python train.py --head_dim=32 --rope_fraction=0.5 --parallel_block=false --dataset="wikipedia_en"
Each number is 128 + 32 x the weight over its row's rms, rounded and kept within 0 to 255. Layers, rows and columns count from 0. The size above them is the row's rms in percent of the matrix's.

# layer 6 MLP up, 448x160, rms 0.14, rows 63-91, columns 0-79
size [101 101 100 102  81 106  97  99  97  96 100  83  99 106  92 109 102 107  97 103 102 110  96  91 102 106  91  82  95]
[[114 127 232 127  83 153 175 167 204 124 127 107 143 167 206 142 115  88 137 146 174 180  70 136  65 168 139 172 155 139 164  66 171 115 125 146 224 131  85 116  82 102 125  71 166 144 119 126  99  58 173 143  99 128 129 110  95 133 117 101 123 174 126 163 144 162 116 136 134 115  67  99 146 153  87  99 153 126 175 135]
 [158 133 157  66 139 111 146 110 144 129 124  80 120 125 107 125  88 129 108 145 104 143  36 156 185 126 130  86 177 138 162 106 108 144 130 162 137 128 149 123 151  89 133 141 162  64 153 164  98 217 140  92 164  85  79 125 111 198 159  98  88 172 136 165 120 106  61 160 190 186 167 131 138 160  95 150 136 110  98 146]
 [115 116 143 123 147 119 124 119 133 132 155 149 101 151 115 136 127 177 128 113 103 104  94 131  89 108 153  73  97  98 127  67  57 153 119 168 137 155 171  98 135  61  77  76  96 105  89  46 131 114 143  95 155  95 131 136 150 145 131 133 167 102 100 133 146 100 120 114 112 125 170 106 152 107 140  92 114 111 152 146]
 [126 154 142  76 118 174 131 182 150 177 126 107 169 168  74 114 130 175 154 116 103 145 142 131 120 140 150 160  81 150 174 137 175  83 119 140 154 131 143 139  89 150 160  79  98 115 147 145 108 192 159 106  74 136 117 117  60 112  51  93 104 132 105 190 139 135 154  83  77  91  97 184 115 162 130 167 153  91  85 108]
 [150  99 104 141 129 134 163 184  95 107 132 136 135 123 161 156 168 105 110 178  71  98 145 196 154 107 129 138  72 101 148 106  99 130 135 137 120 111 152 102 155  79 165 109  95 165 147 174 139  61 136 116  73 185 109  62 144 182 144  54 148 123 102 116 158 173 155 168 108  94 110 128 115 124 146 106  50  88 147  90]
 [102 127 141 126 107 174 183  94 152 111 153 120 117  81  63 109  67  79  88 136 180 116 107  84  77 107 107 111 173 154 142 107 136  73 141 135 144 123 161  90 133 131 115 147 202 153 131 100 130 176  89 141 126 141 167 149 105 140 151 155 121 125 143 142 197 129 115 124 119 118 103  96  94 124 165  83 135 129 151 114]
 [104  95 148 121 144 118 133  89 127 154 102  93 161 136 160 149 153 127 127 129 164 166  73 130  98  94 168 113 161 131 169  90 103 133 185 123 125  75 146 126 119 145 167 127 114 137  91 122  75 158 109 109 135 117 140 144 126 108 121 169 137 117 167 173 122 134 118  91 161 132 135  58 117 154 123  89 136  81 140  86]
 [ 69 174 128 167 182  92 103 179  92 135 136  96 190 154 144 146 132 127 155 125 167 134  99 118 159 113 110 127 171 134 198 133 117 116 111 147 161 130 109 124 115 183 144 147 113 143 127 159 140 233 156 127 154 127 157 140 109 128 155 183 190 112 101 112  51  79 184 140 114 161 101 132 165 153 104 140 102 115  96 114]
 [165 157 159 129 121 141 121 120 158 245  78 136 105 105 163 165  68 112 165  93 104 140 113  79 146  78 119 131 113 130 126 121 127 101 105 138 127 100 117 125  74 122 130 145  90 125 130 152 105  99 148 125 207 133 115 121  78 155 148 155 102 119 114 146 129 159 164 129 103 150 115 201 117 106  89 162 132 162 184  96]
 [ 35 141 129 106 151 151 152 125 104 123 107  97 119 183 133  91  95  98 104 118 125 118 158 142 128  88 137 131 135 110 164 140 126  99  74 110 111 191 180 169 132 129 167  93  85  69 125 124 154 146 107 161 158 133  99  52 103 110  95 147 124  71  77 133  60  61 128 148 130 124 175 103 148 168  76 134 116 166 170 186]
 [ 98 100 160 148 135  86 138  69 147 111 129 110  93 120 166 134 154 178 106 115 153  71 178 172 124 108  98 134  70 156 169  79  71 135 168 142  61  81 124 168 161 106 133  95 128 120  84 118 128 107  99 123  63  97 158 157  86 104  96 127 104 137 120 122 113 119 123 122 144  85 178 146 131 115  85 124  88 140 133 177]
 [106 148 152 149 147 129 118  87 124  92  82 124 108  68 143 165 137 132 151  77 120 185 110  92 172  44 100 151 139  83  46 187  81  92 142 115  72 154 133 105 138 128 148 130 111  65 233 107  97  95 134  97 156 111 204 155 131 108 135 159 187 117 138 140 131 116 187  88 118 111  86 115 143 154 170 144 139 167  86 153]
 [113 130 110 138 136  99 140 106 147  54 106 171  93 126 186 175 180 103  79 140 107 154 126 112 101 146 146  99 150 132  85 142 168  79 115 141 152 127 117  95 175 147 104 181  83 119  71 169 130 143 139 157  99 144 104 125 166 190 174 121 143 172 113 181 107 150  77 146 140 124  72  74 142  94  72 191 151 141 177 149]
 [ 85 114 117  74  81  98 143  87 137 146 118 132 103 121 115 113 173 148 163 189 133 119 130  95 142  99 180 116  98 143 118 125 196 103 108 116  81  96 200 132 121 137 144 115 121 128 144  93 116 133  64 146 143 136 143 106 131 156  87 104 123 125 173 121 135 142 146 127 135 136 105 124  88 163 102 163  91 132 169 142]
 [100 142 188 143 144 148 105 105 116 192 196 135 157 106 165 156 141 149 131 162 114 106 172  97 149 147 157  76 159 165 125 137 121 150 156 165 161 129  51 170 116 144 159 144 191 108 108 157 158 149 142 147 121 147  99 108 152 118 141  98 105 149  90  93 141 170 145 103 127 121 125 168  86 125 161 175 147  79 131 170]
 [156 143  88  76 126 141 118 113 161 158  65 152 182 112 139 159 157 110 100 161 121 108 160 115 138 114 222 150 131 122 107 202 151 190 116 195  68 159 126 100 141 149 117 118 113 132 140 128 106  94  97 117 191  76 174 101 150 108 145 105 146 126 145 140 129 145 109 127 142 143 136 123  94 156 123 103  88 140  73 135]
 [127  77 102 113 124 134 102 154 100 166 142 144  79 117 144 161  51 148 193 122 132 116  99 136  96 139  99 168 151 118 137 121 189  94 131 160  99 193  76  85  87 127 168 113 148 169 117 171 149  84 169  77 150 110 137 203 121 118  85 168 147 125  98 133 104 134 140  98 110  92 144  80  91 145 116  75 175 121 109 140]
 [108 143 136 111  97  72 115 109 161  89 101 101 148 128 153 126 109  92 167 168 103 193 144 130 124 171 136 126  67 127 140 125 103 103 132  61 187 150 112 101 126 133 161 120 196 126 114 105 120 102 126 143 126 100 146 138 156 116 118 138  98 152 115 168  94 110 123  81 130 161 131 113 170 129  56 134 174 141 176 136]
 [163 165 124 121 122 178 129  96  93 116 154 127 127 104  94  95 130 141 110  84 104 140 188 160 185 135 104 107 136 149 135  65  78 185  99 159 111 152 164 135 111 129 157 177 151 172 164 115  95  58 144 139 122 135 157 163  42  92  60 130  62  96 119 144  92 127  76 151 157 154 104 149 129 140 161 112 184 176  94 122]
 [118 110  84 143 149 160 129 143  70 136  67 120 155 168 138 107  99 131  94  77 188 107 130 122 145 104 133 108 129 152  77 143 125 106 158 111 101 143 174 105 141 175 145 109 125 183 152 164 156 146 142 178 201  97 106 129 146 125 138  85 141 172 150 129 127 125 142 146 172 121 117  60  56 107 151 142 156 131 126  97]
 [132 133 131 175 141  91 168 106 100  76 173  73  98 138 128  82 136  45  53 157 101 142 163 101  82 124 133 138 135  90 144  68  86  59 117 186 143 129 147 138 122 151 117  92 122 135 173 137 114 147 101  65 101 185 143 129 154 113  81 108 156 109 179 176 159 116 135  91  88 136 163 165 124 132 136 112 107 213 194 159]
 [153 102 178 115 109 149  79 115 109 135 111 131 129  95  58  78 128 157 147 120 158 106 128 130  91 150 131 108 120 108 147 111 193 122 107 120 136 100 116 134 139  28 144  40 103 131 161 141 108 139 139  89 108 171 146 103 140 142  85 167 121  89 178  84 162 126 133 114 136 154 164 123 115 191 153 141 129  82 113 142]
 [159 109 159 109 112 173  69 132 127 107 102 151  78 107  77 133 163  97 136 101 190 191 112 153 169 145  89 168 101 183 129 150 113 131 141 114 193 139 145 119 111  84 128 167 125  84 162 101 178 121 103  73 142 101 113 140 105 142  70 192 117 124 117 117 119 108 134 164 134 121  88 133 181 165 173 124 196  76 121 157]
 [147 114 129 111  76  96 101 109  96  83 174 156 130 107 167  99  80 123  87  93 133  59 147 141  99 144 101  85 154 155 127 133 135 130 116 141 140 134 100 167  93  74 170 169 135 161 146 140 178 118 133 115 132 121 111 155 105  94 122 165 116 163 148 172 122 126 102 144 170 151  94 117 142 137 120 133 203 131 144 133]
 [131 159 123 114 136  99 118 124 123 109 171 143 112 145 104 172 147 140  44  83 158 104 113 125 133 147 109 115 132  99 161 131 132  85 127  92 153 137 145 101 153 105 103 212 134 100 125 120 186 130 107 104 131 148  71 161 137 161 147  80 113 138 102  88 104 105 146 181 194 133  92 103 158 116 133  57 129 158 129 125]
 [118 130 140 118 137 111 105 152 118 111 109 125 174 146  78 105 138 106 102 140 118 162 169 171 143 105 145 136 108 112 161 171 151 151 130  65  93 165  87 173 121 148 171 184  89 148 123  83 118 111  87 134 176  86 134 113 105 128 130  86  55 102 166  82 159 143  54 125 118 183 102 101 174 136  94 137 172 167 136 126]
 [105 168 135  41 142  83 176 146 166 115 155 165 176 140 143 126 122  95  77 137 144  90 159 146 138 153 156 144 180 108 129 127  71 125 120 147  95 147 110 193 112 121  77 144 127  76  94 128 100 148 112  65 106 115 101 150  72 112 156 119 140 176 165 117 124 156 176 150 106 148  80 144 102 186 102 166  81  58 123  63]
 [184 127 142 211  93 115 121 146 162 100 127 146  90 135  95 115 111 115 113 163 175 132  73 129 154 129 126 109 162 167 151 153 125 153  93 134 139 154 153 102  89 151 139 114 189  85 136 131  84  95 184 182 142 108 132 163 122 131 131 127  90 137 132 137 171 125 159 151  85 134 134 195 179 145 121 170  95  96 127  57]
 [102 157 203 128 121 114  73 162 136 154 134  87 136 157 135  83 166 109 120 144 131 144 132  97 183 125 142 166 102  91  70 137 111 172 135 163 180 128 160  73 145 153 110 134  98 127 140 123 153 144 136 161  88  83 182 176  76 119 117 117 104 120 106 128 114 118 156 156 128 119 113 184 142 165 118 113 129 102  79 131]]
# layer 6 MLP down (transposed), 448x160, rms 0.0578, rows 63-90, columns 0-79
size [ 97  97  99 103  94 102 100  97 103 105  98  98  96 104  93 103 102 106  95 106 105 109 100  88 104 101  96  97]
[[136  99  90 158 122 134  79  53 130 179 112 184 153 124 113 163  95 107 140 147 143 144 167  95 158 165 113 191 124 114  80 134 120  88 137 105  89 158 122 180 176 173 127 112 151 168 106 100 160 120 112 115 168 134 152 159 160 113 174 152 109 112 108 120  94 100  99 141 166 153 170 122 106 163 151 160  53 127 124 124]
 [122  68  75 163 177  94 162 148 182 176 163 159 157 148  99 134  90  97  97  75  58 127 169 130 104 140 174  99 140 111 153  73 147 122 126  98 111 158 237 168 167  60 148 147 124 179 118 118 113  89 133 134  90 155 119 105 186  99 119 123  56 135  93  71 113 131  83 156 116  79 127 128 171 144  95 106 102 132  81 165]
 [158  89 136 157 112 103 113 163 141 174  98 153 180 159 199 204 150 160 114 155 141 157 137 151 137 148 109 143 132 162 135 150 121 100 112  97  92 183 164 146 108  87 117 147 100 115 151  82 226 118 113 122  76 161 125 107  84 118 127 126 125  88 142 136 151 167  90 138 104 128  96 188 128 136 113 176 125 175 138  86]
 [142 123  50 168  99 143  89 109  83 115 123 119  55 115 150 138 158 170 171 100 123 119  76  74 107 145  90  45 188  67 125 107  85 151 137 114 174 130 108 191 170 134 105 101 125 136 128 115 141 123  66 106 157 114 123 174 192 107 129 132 153  99 134  69 179 115 155 104 202 164 128 104 122 135 109 121 148 103 126 137]
 [108 154  45 101  74 161 141 121 176 186 130 118 123 167  99  70 115  97 100 134 124 104 156 118  93 136 114 147  95 209 165 143 179  78 114 133 144 109 145 121 111 168 121 154 161 126 125 143  81 156 129 103 188 145 132 172 187 108  85 185 117  87 113 152 145 129 141 160 145 108 120 146  88 148 124 143 155 114 105 110]
 [135 138 143 110 152 105  72 167 115 121  88 144 103 138 120 108 164  77 155 113 119 153 132 157 146 107 192  79 161 130 106 129 126  75 122 120 147 100  88 173 130 166 171  51 134 119 121  94 137 109 137 120 158 130 129  94  99 121 116 103 136 156  99 123 115 131 169 153 121 114 113 115 125 108 127  59 107 203 153 164]
 [ 90 116 133  95 160 106 119 152 104 151 113  86 102  78 133 110 145 111 169  77 151 105 123 145 171  97 147 101 126 104  81 130 178 139  92 153  69 184 154 127  87 139 148 112 172 139 106 109 127  83 138 109 171 186 139 152 155 130  87 118  83  60 155  84  73 135 110 117 122 107 122 123 110 153 142 157 183 150 141 157]
 [143 106 153  71 104 147  95  65 147 113 162 185  92  91 110 186 137 120 115 145  82 118 111 158 104 159 161 117 108 184 116 127 100 110  92 194 120 185 120 137 128  67 162  99 138 164  85 116  86  69 141 150  88 132  78 140  95 142 124 149  75 129 129 147 138 117 147 136 166 137  91 131  83 115 169 194 171 116 102 113]
 [130  93 165  99 171 159  72  81 101  73 167 123 118  87 130 156 130 141 114 121 113 122 171 169 135 111  96  96 115 116  67 103 142 144 180 193 123  99 117 114 156  96  75 174 169 123 132 127 129 170 141 167 164 100 161 122 118  95 161 138 167 161 110  98 129 135 127 139 133 139 160 176 121 120 142 169 136  55  83  86]
 [120 114  56 147 133 147 131 120  90  58 163  86  54 198 194  91  51 115  89 161 118 136 127 104 140  79 158 133 150 135 112 183 127  84 168 115 181  89  79 107 173 128 123 133 131  93 110 100 104 133  63 115 115 128 119 105  77 140 170 150 101 145 129 147 130 145 116 144 169  81 165 110 132 137 117 218 156 136 138 108]
 [179  93 125 111 122 129 118 157 126 140 128 160 185 130  66 124  86  88 148 182  77 140 155  77 108 118 121 107 137 155 160 117 139 186 166 160 148 141 131  90 119 116 146 203 123  95 114 115 125 148 160 155 187 121 147  88 146 153 199  99 157 114 143 154 112 104  68 126 104 157 109 127 218 151 109 112  71 193 119  84]
 [137 141  86  80 134 143 150 116 195 140 141 148 127 107  94 171  81 165 165 132 144 177 113 108 156 192 126 108 166 108 166 101 112  52 104 104 116  96  97 138 133 126 103 117 155  76 181 152 103 113 184  92 114 104 161 176  93 149 107 114 130  73 116 169  52 161 150 143  86 170 147 116 123 123 149 155 135 141 122  61]
 [138 136  89 144 133  60 136 137 125 143 120 172 120 120 147  84  65 145 180 145 165 114 180 166 111 101 106 154  70 170 121  65 118 179 156 142 121 156 160 114 102 110 137  92 185 128 135  90 176 195 120 140  97  65 142 163 142 105 113 156  98 131 144  73 109 156 188 127  88 142 184 183 129 208  94 175 108 109  70 143]
 [123 139  51  88 135 132  44 120  96 110 135 128 104  82 114 129  88 179 118 129  70 168 121 177 177 136 145 131 100 114 149 166 160 152 126 146 147 170 191  63 144 173 117 141 130 183 109 107 152 122 122 134 152  89 139 196 137 131 131 174 116 149 160 105 180 118  96  83 130 114 162  46 140 187 168 118 173 133 147 133]
 [159 170 114 127 110 103  47  92  94 168 107 113 119 156 163 156  88  84 111 126 102 113 141 159 116 120 174  80 129  91 110 130 142 112  91  84 118 117 127 107 159  87 121 154  82 108 149 134  65 121 135 115  54 140  99 150  83 118 156 128 117 113  88 128 113 137 142 138 116 125 145 160 110  93 140 116  41 137 130  92]
 [138 134  91 163 116 148 125 119  80 131  65  88 128 139 101 133  73  84 133 165  87 171 144  97 174  87  85 150 146 169 176 149 184 170  94  80 106 165 113  92 104 135  84 135 138 139 156 124 159 173  79 142 121  70 133 106  91 166 130 106 102 175 121 143 112 138 117 150 218 120 124 186 147 127 115  78 131 147  86 116]
 [119 125 128 143 111  78 130 111 128 119 140 155 137 120 185 137 201 117 126 147 120  84  98 163 146 127 186 119  82 195  69 108  52 143 176 176 193  39 118 123 171 120  88 102 136 121  75 145  28 168 116 135 158 152 127 139 176  94 170 118 178 128 151 137  94 120 121 157 115 118 155  84 178 127  94 148 187 182 193 160]
 [ 86 115 149  93 128 166 129 108  91  90 133 150 107 142 137 165 216 143  32  60 170 107  90 124  79 138  77 127 170  94 136 119 133  91  90 191 106 153 129 181 162  82  94 128  99 103 135 153 157 146  82 132 161 141  80 139 140 156 133  93 143 127 125 140 123  87 137 154 170 119 120 152  68 122 136 115 165 127 155 126]
 [153 135  92 140 114  82   0 129 167  63 150 100  84 174 205 188 138 198 144 119 147 147 104 137 141 119 113 130 136 130 128 118 183  97 114 193 107 119 110 154 148 118 151  90 152 112 133 100 102 132  92  99  73 127  93 176 130 160 120 156 171 193 130 103 134 126 111 132 112 143 135 110 134  97  92 108  93  77 118 129]
 [ 92 116 150  94  86 142 130 149 183  88 112 116  91  89 156 177 134 200 121 152 111 177 179 196  91 154 102 128 101 153 158  73 134 151  75  86 112 153 112 109  73  57 124 177  70 143 148 183 154 148 113 158 131 148 163 130  80 153 136 118 150 179 148 172 139 165 133 133 111 112 107 169 135 151 122  92 136 154 113 203]
 [171 114 133  87 154 102  77 118 147 144 139 154 179 163 152  90 157 182 195 149 111  75 124 160 185 133 109 160 143  98 107 194 192 177  96 103 124 160 151 168 141 185 109 159 119  94 109 135 139 122 158 128 124 119 140  72  96  80 115 144 175 160  77 121 113 153 147 157 140 143 114  63 148 147  66 150  81 119 129 127]
 [104 120 201  82  98 140  93 170  74 107 127 108 114 127 114 113 132 135  82 108  72 119 214 143 116 148 117 130 134  83 122  86 102  72 163 158 123 189 137 139  88 152 135 162 107 147 131  98 159 125 120 110 160 144 133 147 198  78 112 108 115  66 130 133 123 130 195 102  79 121 124 150 142  97 142 156 136 174 116  92]
 [183 154 100  93 146 106  93  85 192 123  99 126 129 142 149 122 161 126  98  96 101 116 137 154 161 140 112  74 130 144 130 110 157  73 139 132 101 141 145 132 106 155 149 171 139 149 124 217 108 166 107  89 138 164 157 133 103  98 162 123 161 114 124  83 137 102 182 159 109 135 112 105 108  71 150 145  92 214 127 143]
 [122  77  84 131 151 136 166 117 105 130 160 141  99 151 134 161 160 117 139 166 108 107 118 138 154 169  89 132  74 135 130  68 115 133 114  89  89 119 109 171 149 125 113 165 132  95 107 123 119 146 138 113 150 127  69 124 178  77 142 177 141 112 128 159 128  94 166  84 102 131 126  44 114 130 167 210 154 115 142 172]
 [ 78 100 121 103 224 148 135  68 147 120 148 148 131 182 131  99 132 173  86 152 108  88 125 160 115  96 143 144 158 117 107 152  92 138 130 149  73 186 200 138 147 102 125 119 180 151 126 119 128  75 205 153 136 138 133 154 113 145 124  93 134 120  68  98 143  81 119 161  87  84 167  32  94 150 135 188 142 101 124 126]
 [155 103 128 117  76 122 187 130 125 101 160 122 101 119 104 100 132  87  75 155 105 145 105 145 122 165 135 128 129 149 123 125 103 100 140 202  90  74 138 150 141  55 128  83 121 181 162 119 120 142  60 121 174 187 152 179  69 149 125 186 161 106 186  87 133  93 140 140 176 125 160 177 124  99 192 127 122 193 143 142]
 [135 133 140 147  55 194 178 158  83 225 133 157 147 102 116 137 137 102 159 116 146 135 104 137 126 114 174 165 162 102 141 108 126 112  69 134  62  98 125  91  83  93 167  80 160  72 141 165 131  96 143 115 158 149 103 125  98 204 133 107  80 131 128 137 186 110  67  62 112 132 115 153 173 110 123 199 161 146 152 122]
 [140 106 109 154 125  68  94 161 180  75 118 183 110 156  85 112 109  71 107 185 170  76 114 154  65 138 145 154 195 122 142 104 131 144 100 151 132 159 114  91  91 127 184 133 164 161  52 165 154 119 120 136 149 107 145 158 176  89 122  78 161 111 188 160 141 162 161 137 141  66 157 124 126 150 195 118 118 156 143 167]]
# layer 6 MLP gate, 448x160, rms 0.129, rows 64-91, columns 0-79
size [100  96 107  88 104 105  99  95 101 107  89 101 101  94 105 102 104  92 100 102 104  94  89  99 103  96  95  98]
[[117 129 180 162 116 183  74  91 121 106 121 132 149 148 119 171 113 108 151 153  80 137 213 122 126 122 219 121 190 143 151 129 170 109 133 106 138 129 117 106  67 117 139 161 137 121 130 118 111 169 135 142 130 142 141  81 175  88 114 171  58 128 168  96 134 161 163 160 130 123 136 119 138 132 139 198  99  97  89 145]
 [132 114 137 141 108 117 133 113  83 131 131 111 107  87 106 167 137 105 211 120  93 135 122 129 144  73 140 172  75  26 130  63  98 158 138 163 191 170 108 166 117 157  90 108 150 183 152 154 114 142 206 148  99 160 126 113 138  93 159 137 140 140 112 162 117 140 155 137 142  91 181  89 126  92 120  78 138 138 150 142]
 [120 117 122 153 157 182 130 107 113 117 116 136 178 168 130 118 151 137 103 172 136 155 108  82 160 136 130  71  98  70  61 119 139 178 142 160  76 124  95 122 111 125 140 204 158 135 131  78 116 190 186  83 150 116 198 188 192 121 152 129 187 123 129 123 128 143 119 163 139 206 112 115 133 111 124  95 111 140 139 142]
 [149  61 116 120 117 109 204 202  47 110 141 124 100 117 149 166 167 150 119 173  75 131  89 170 182 107 131 100  85 139 130 105  87 161 151 111 140 109 181 106 137 100 173 135 196 147 163 153 121  83 151  86  73 176  97  49  93 136 126  64 143 108 146 128 151 166 112 162 108 148  90 129  95  98 151 162 143 100 153 107]
 [139  84 164 172 139 155  83 118 130 105 139 118 136  90 134  77  95 140 113  68 144 148  99 127 157 110 158 177 169 118  98 174 148 162 171 125 102 136 146 151 119 176 125 125 146 103  71 109 220 114 180 187  78  50 146 135  88 103 143 121 207 105 119 105 139 140  94  76 140 144 149 120 110 167  89 131 130 104  44 134]
 [134 138 127 136  67 120 132 171 140 144  79 118 134 144  84 133  86 124 139 134 107 128 182 154 143 112 115 135  58 156  84 135 132 150 121  89 123 130 127 107 100 159 144 142 115 116 187  66 143 122 122 122 155 137 111  83  99 138  95 151 116 135 139 117 167  91 143 150  91 158  98 164 102 113 136 112  90 104  70 202]
 [117 171  78 129  98 104 120 152 164  65 155  71 114  97  76 109 137 172 167 152 147 143 104 194 166 170 126 124 112  94 129 183  24 122 141 132 160 110 117 193 147 102 136 144 124 135 115 132 119  76 130 109 114 110 117 124 132 106 106 149 140  98 135 150 130 114 164 159 116 161 175 146  88 111 158  92 127  60 127 132]
 [108 134 148 135 168 172 111 175 148  65 120 172  99 140 152 183 107 129 132 135  96 128 107 135 108 154 140  96 175  78  84 111 128 150 131 120 184 138 147 117 165 124 131 110  96  62 165 139 114  64 104 145 148 137 143 110 109 106  99  83 100 118  86 127 102 115 169  91 188 172 136  73  66 172  74  81 191 183 104 122]
 [119 162  84 230 152  80 135 171 119 107 101  85  36 177 127  96 156 137 139  48 128 108  82  73 175 119  88  87 165  93 214 113  84 115 101 128 143 172 113  82 159 116 105 131 127 100 151 140 166 144 150 134 115 106 171 129 124 120 153 166 209 141 115 101 170 176 152 119 140 128 102 151  88  93 155 108 181 142  71 149]
 [140 106 160 132 164 162 148 170 144 147 157 137 128 161 115 145 154 118 125 134  55  92 148 129 166  69  77 172 153 167 130 120 109 111 144 158  70 138 102 107 113 133 109 118 103 133 234 133 130 175 114 202 156  51 124 122 153 121 104 158 135 106  96 106  64  79  60 117  94 154 150 160 155 110 101 114 168 132 103 126]
 [ 98 141 151 131 146 138 160 104 117  62 100  99 130  65 127 139 101 143 168  88 142 186 114 135 190  99 165  96  99 105 113 177 103 113 154 179 100 126 152 124 191 146 142 204 103 130 181 106 124  91 125 121 111 110 134 131 104  59  95 169 174  48  91 139 111 129 176  63 120 132 101 115 120 161 178 168 134 171  83 181]
 [133  97 148 144 174 130 144 161 102 104 151  56 138 155 212 167 147 138  75  78 129 198 120 163 119 156 124 107  98 145  99 115 129 100 139 157  73 125 153  97  90 149  93  66 174 130 111  76 137 183 156 121 139  80 121 141 139 111 114  91  90 140 222 126 116 109 120 156 161 163 131 128  85 166 180  82  67 117 147 138]
 [100 107 163 175  68 134  74 148 110 110 161 110 115 149 108 110 124 146 161 167 142 166 144 234 125 120 106 124 161  89 110 160 141 148 146 139 107 132  92  87  74 129 152 178  99 130  78 135 147 146 139  86 122 120  64 113 119  84  70 117 157 150 131  88 139 106  88 153 143 149 120 103 206 132 122 137 171 131  92 134]
 [181  90 141 109 143 128 135 139 149 107 153 138  85 115 151 156 164  97 160 104 107 150 167  50 134 134 164 127 105 154 134 107 128 152 142 116 141 151 125  83 174 112 178 103  75 117 126 112 172  82 114 107 156 106  93 193 168 144 149  81 137 115  92  99  76 154 135  98 196 104 134 154 120  69 114 117  84 208 156  85]
 [116 118 122 127 160 197 193 141 130 129  89  52 163 139 105 109 121 101 171 127 146  99 129  75 119 101 141 157  81 155 167 174 155 169 144 139 111 130 130 115 124 156 122 117  89 164  74 157 105 135 146 131 136  89 188 109 157  91 187  97 125  36 145 102 127 158 144 210 136 143 145  98  84  98  87 171 108 112 101  99]
 [142 129 100 126 111 156 124 126 192  57 138 146 162 151 173  89 172 118 140 110  62 155 136 137 143 144 146 166 107 122  93 163 126 151  69 138 187 111 176  44  91 188 135 186 115 119 119 191 134  83 104 104 152 122 125 101 147 101 158  55 134 115  89 114 102 142 103 116 102 125  96 136 118 155 107 123  98  88  97 118]
 [122  85 136 139 152 139 150 158 114 172 103 110 194 127  63 128 170  62 106 133  88 110 124 168 138 162 139  97 135 124 149 122 110 120 140 101 105 103 120 149 169  64 135 147 183 155  88 161 159  85 106 110 124 160 117 124 110 153 123 202 103 110  52 118 110 129  95 146 150 131  96 110  92 176 138 141  95  77 128 157]
 [163 106 137 183 125  77 118 125 125 129 143 174  93 189  88 158 133  84 102 107 129 205 147  91 106  97 123 101 114  98 107  95 111 158 164  68 112 120 124 163 187  97  97 115 165 117 148 156 129  71 172 120 100 185  90 119 133 161  93 162 114 155 162 112 122 114 152 135 172 110 182 159 147 105 147 135 142 128 134  62]
 [105 158 140 138 161 118 134 147 122 122 117 140  96 127 130  41 173 110 138 114 118 142 128  90 142 123 105  92 151   7 155 118 169  95 108 114 148 145 118  87 169 107 118 100  93  75 103 119 148 119 130 189 106 150 133  94 133 129 129 102 134  89 153 219 133 162 137  84 140 157 157 170 111  91 100  93 140 109 115 114]
 [148 112 117 101 161 206 124 137 136 153 145 152 155  71 124 138 112 189 176 119 106 126 107 183 227  84 162  88 191 126  88 146 140 100  87 172 121 174  92 138 140 167 120  71 145 142 105  92 162  95 170 158 116  95 142  63 119 170  82 140 140 151 144 121 145 159 135 109 125 147 142 109 131 111 151  91 157  68 182 122]
 [ 95 129 135 151 180 150 104 135  78 106 108 179 167 109 145 154 158 158 114 133 117 109 181  88 165 121 192 156 136 124 189 129 153 121  86  89 108 135 163 152 195 162 129 124 159  55 157 236 183 152 127 102 101  93 131 131 155 155 112 155 119  95  79 106 134 115 139 142 104  99 149 129 141 114 100  88  80 158 115 170]
 [147  84 161 136 142 158 100 167  84 157  81  73 113  69 159 134  95 106 119  72 132 106 139 125 147 185 108 166 126 152 169 119 148 110 111 147 175  51 138 134 166 131 123 152 138  75 145  95 156 142 124  94  75 107 117  89 129 123 139 158 143 118 136 141 105 150 117  85 125  68 138  79 198 136 146  97 124 190 112 121]
 [ 75 111 153 148 164 100 154 159 139 123  60 144 167  85 115 130 127 132 158 116  98 138 122  63 113 150 147 133 151 102 114 142  87 133 104 159 126 140  63 141 102 165 168  95  93 138  87 115  79 178 124  86 164 144 190 150 120 151  60 125 181 115  72 146 151 119 109 127 135 133 187 168 146 140 126 127 150 101  82  84]
 [100 162 171 178 102 166  99 118  86 119  93  93 154 126 134 165  94  56 194  93 167 117 203  92 134 165 150 153 144 121 172  77 136 155 164 126 123 128 106  95  94 147  54 158 197 107 175  99  77 148 165  84 115 144 103 116 128  88  92  74  94 140 142  64 138 150 112 108 205 123 153  67 125  81 166  86  47 137  90 171]
 [138 139  92  92  91 176 179 115 109 114 124  70 145 172 120 140 157  90 129 143 142 134 138 112 104 186 115  90  79 140 106 129 118 142 136 143 145 145 151 152 142  95  69 137 159 147 206 157 122 114 110 185 128 106  98 127 183 200 152 106 182 101 180 158 117 154 109 155 120 120 141 119 123 113 174 108 132 112 118 125]
 [123  94  69  88 156 173 151 123  97 104  76 148 140 156 170 207 156 150  91  39 130 147 145 163 147 181 136 147 158 176 128 153 130 161 102 118 110  99 173 126 195 140 145 112 158 176 143 136 117 115 143 122 161  92 156 108 166 118 110  82 139 160 135 155 137 130 134 144 120 142 155 149 174 168 191 147  71 155 155  99]
 [131  76 104 226  99 112 122 126 166 103 113 169 122 147  67 153  96 132 182 150 180 115 117 155 144 112 142 156 125 125 150 150 138 169 115 135 135 113 133  54 113 146 179 129 150  73 135  99  84 120 162 155 146 122 135 141 125 114 103 146  80 128 137 177 158 125 171 184 146 123 141 162 146 177 135 174 115  66 103 134]
 [181 139 130 105 180 125 138  97 128 113 177 140 155  92 133 133 138 113 162 128 208 120 131 128 136 122 157  88 134 172  88 123 155 184 102 143 168  59 148 136  87 133 148 155 114 175  79  80 141  82 114 184 119 137 103 107 164 134 106 176 106  97  58 121 101  85 150  96 166 152 179 169 164 184 119 105  96 169 197 169]]